Weights of a small transformer language model: MLP 1728 SwiGLU.
Each number is 200 + 40 x the weight over the matrix's rms, rounded and kept within 0 to 999. Layers, rows and columns count from 0.

# layer 4 MLP up, 1728x640, rms 0.054, rows 1100-1116, columns 560-639
203,187,113,247,222,257,117,221,194,147,266,250,184,289,184,185,214,196,202,221,276,271,243,205,160,235,175,221,173,112,156,173,223,206,157,202,206,183,308,193,181,209,210,172,180,174,273,259,157,201,216,169,207,225,179,190,167,144,172,218,169,175,180,198,180,172,138,197,203,213,190,235,149,141,270,163,233,114,132,211
159,183,187,137,190,272,258,159,220,281,153,198,213,218,195,175,273,165,250,248,218,199,205,195,208,174,215,179,164,224,255,228,165,236,179,182,204,232,173,247,276,189,226,154,183,203,165,173,188,199,173,153,171,221,240,179,137,244,194,169,140,173,233,194,200,196,239,119,173,217,222,189,194,172,273,176,167,215,153,180
198,234,228,143,238,218,215,197,190,272,224,189,213,261,159,160,229,226,124,181,109,247,131,303,139,194,274,206,151,211,229,163,155,180,166,251,169,117,193,203,214,119,221,235,254,205,208,290,296,224,204,222,141,216,202,224,142,123,187,257,235,179,240,199,187,211,206,181,205,160,257,219,205,230,291,165,225,162,129,208
259,207,180,146,204,229,138,265,281,239,244,215,156,163,205,241,185,206,223,214,149,236,236,241,147,153,222,136,250,205,191,205,219,146,84,195,189,222,151,257,97,238,175,208,261,202,178,128,218,169,224,282,138,121,168,234,175,250,213,224,144,243,189,110,163,235,214,238,254,201,194,165,222,159,264,233,283,173,194,207
210,168,138,249,214,209,127,114,265,224,120,190,222,268,220,204,173,257,209,206,186,249,199,205,162,192,233,191,176,260,185,119,160,129,252,134,130,165,216,182,203,223,161,195,215,230,192,243,203,193,193,234,195,155,166,245,246,216,229,152,167,178,207,183,251,222,244,234,218,213,215,249,232,158,187,239,284,188,214,233
177,199,220,143,220,235,138,128,146,172,204,190,192,165,197,281,158,117,169,196,229,216,84,203,190,206,203,242,221,212,118,183,199,120,170,241,189,179,202,181,235,147,155,190,303,183,260,160,216,206,304,162,162,178,223,206,173,196,212,156,163,162,139,250,203,228,206,225,215,252,172,232,170,202,247,173,183,214,171,172
193,331,145,212,82,170,177,169,172,217,191,253,171,204,249,238,179,158,216,196,246,198,226,210,212,237,231,186,231,212,164,198,245,145,165,218,165,180,215,158,224,171,174,156,134,186,245,222,115,190,282,233,170,207,113,163,202,177,185,206,204,269,159,151,127,188,152,174,181,197,228,243,193,170,211,148,240,145,147,130
156,252,186,220,192,203,175,271,221,130,158,186,259,226,218,143,161,159,184,141,176,191,120,291,132,241,215,178,297,170,170,158,112,117,239,251,193,135,236,123,216,94,172,236,218,164,220,192,264,145,183,237,175,216,207,213,170,186,211,153,181,222,258,145,168,197,269,201,198,256,183,210,218,320,222,212,201,286,166,178
229,243,161,175,260,158,170,155,243,100,246,245,225,141,166,219,221,208,219,191,239,174,245,133,197,171,208,203,267,175,217,156,150,219,205,194,240,195,174,123,258,285,202,253,232,170,144,161,254,218,279,199,238,204,117,162,271,294,173,201,207,195,183,202,220,173,214,210,142,203,207,187,207,171,233,210,163,281,238,215
160,158,156,147,210,235,200,153,209,243,145,262,164,128,202,207,212,196,200,171,188,145,198,162,189,194,202,151,197,248,217,176,208,193,156,159,187,157,272,159,304,210,281,192,221,172,208,195,86,227,246,159,170,211,119,127,186,214,223,237,240,196,155,213,228,155,203,153,161,168,238,193,186,206,189,117,243,97,193,202
191,222,231,263,97,145,186,198,171,286,253,134,247,193,193,119,232,193,208,229,213,238,213,173,214,230,245,248,240,180,207,233,180,239,239,173,245,200,203,193,180,161,222,197,172,263,184,251,203,223,144,243,222,257,199,261,181,237,285,201,220,207,165,249,203,210,229,200,164,174,226,187,256,204,246,185,130,175,162,246
122,202,209,154,132,187,235,177,155,220,217,207,200,263,182,190,259,195,210,158,220,181,234,163,133,216,210,210,187,169,172,165,170,271,200,149,236,269,198,234,141,220,242,178,204,172,164,239,144,224,105,173,128,206,120,171,123,138,163,201,184,225,159,191,152,190,237,211,199,130,182,203,197,186,113,244,163,146,224,210
217,94,168,198,274,214,243,195,211,272,188,207,227,152,293,211,267,203,168,240,178,201,166,212,185,195,145,167,168,196,230,205,151,256,152,155,150,152,176,221,157,153,180,253,199,217,173,242,148,170,218,172,201,186,191,170,155,237,66,182,249,205,161,204,231,225,190,245,201,197,182,172,158,174,187,220,84,280,307,141
238,192,261,172,231,163,128,116,172,218,173,209,198,171,147,289,234,134,156,232,200,84,221,223,170,228,202,235,114,152,246,195,68,188,211,215,224,251,202,233,229,214,171,230,183,231,222,250,260,263,223,323,213,240,292,287,174,183,221,122,216,137,213,156,197,195,217,205,153,184,216,178,230,218,248,185,246,231,193,174
170,187,299,197,201,213,142,154,272,244,237,168,151,208,212,208,200,263,189,212,251,252,158,181,159,160,203,244,181,250,275,200,151,142,169,209,225,192,177,158,130,238,198,245,226,277,259,197,217,160,163,218,184,189,236,204,229,171,221,189,129,232,249,286,266,185,179,185,151,193,172,205,226,240,120,158,230,262,212,172
215,176,227,199,211,285,246,217,185,208,203,257,171,192,143,251,162,232,162,240,233,310,105,208,159,254,274,195,137,177,198,203,232,170,137,189,266,225,257,198,120,182,126,186,186,250,221,228,158,264,205,239,251,174,219,258,189,151,220,164,186,291,277,228,221,269,269,162,172,234,178,172,203,201,256,172,181,89,224,183
258,171,160,196,220,276,176,282,235,223,220,206,230,225,261,230,190,241,206,108,226,245,217,184,194,221,276,231,197,143,177,206,185,146,136,231,132,195,229,156,154,226,206,192,148,175,200,148,185,144,187,236,150,281,224,244,147,151,181,258,132,254,186,126,200,252,235,121,140,209,244,180,100,238,172,189,224,261,278,217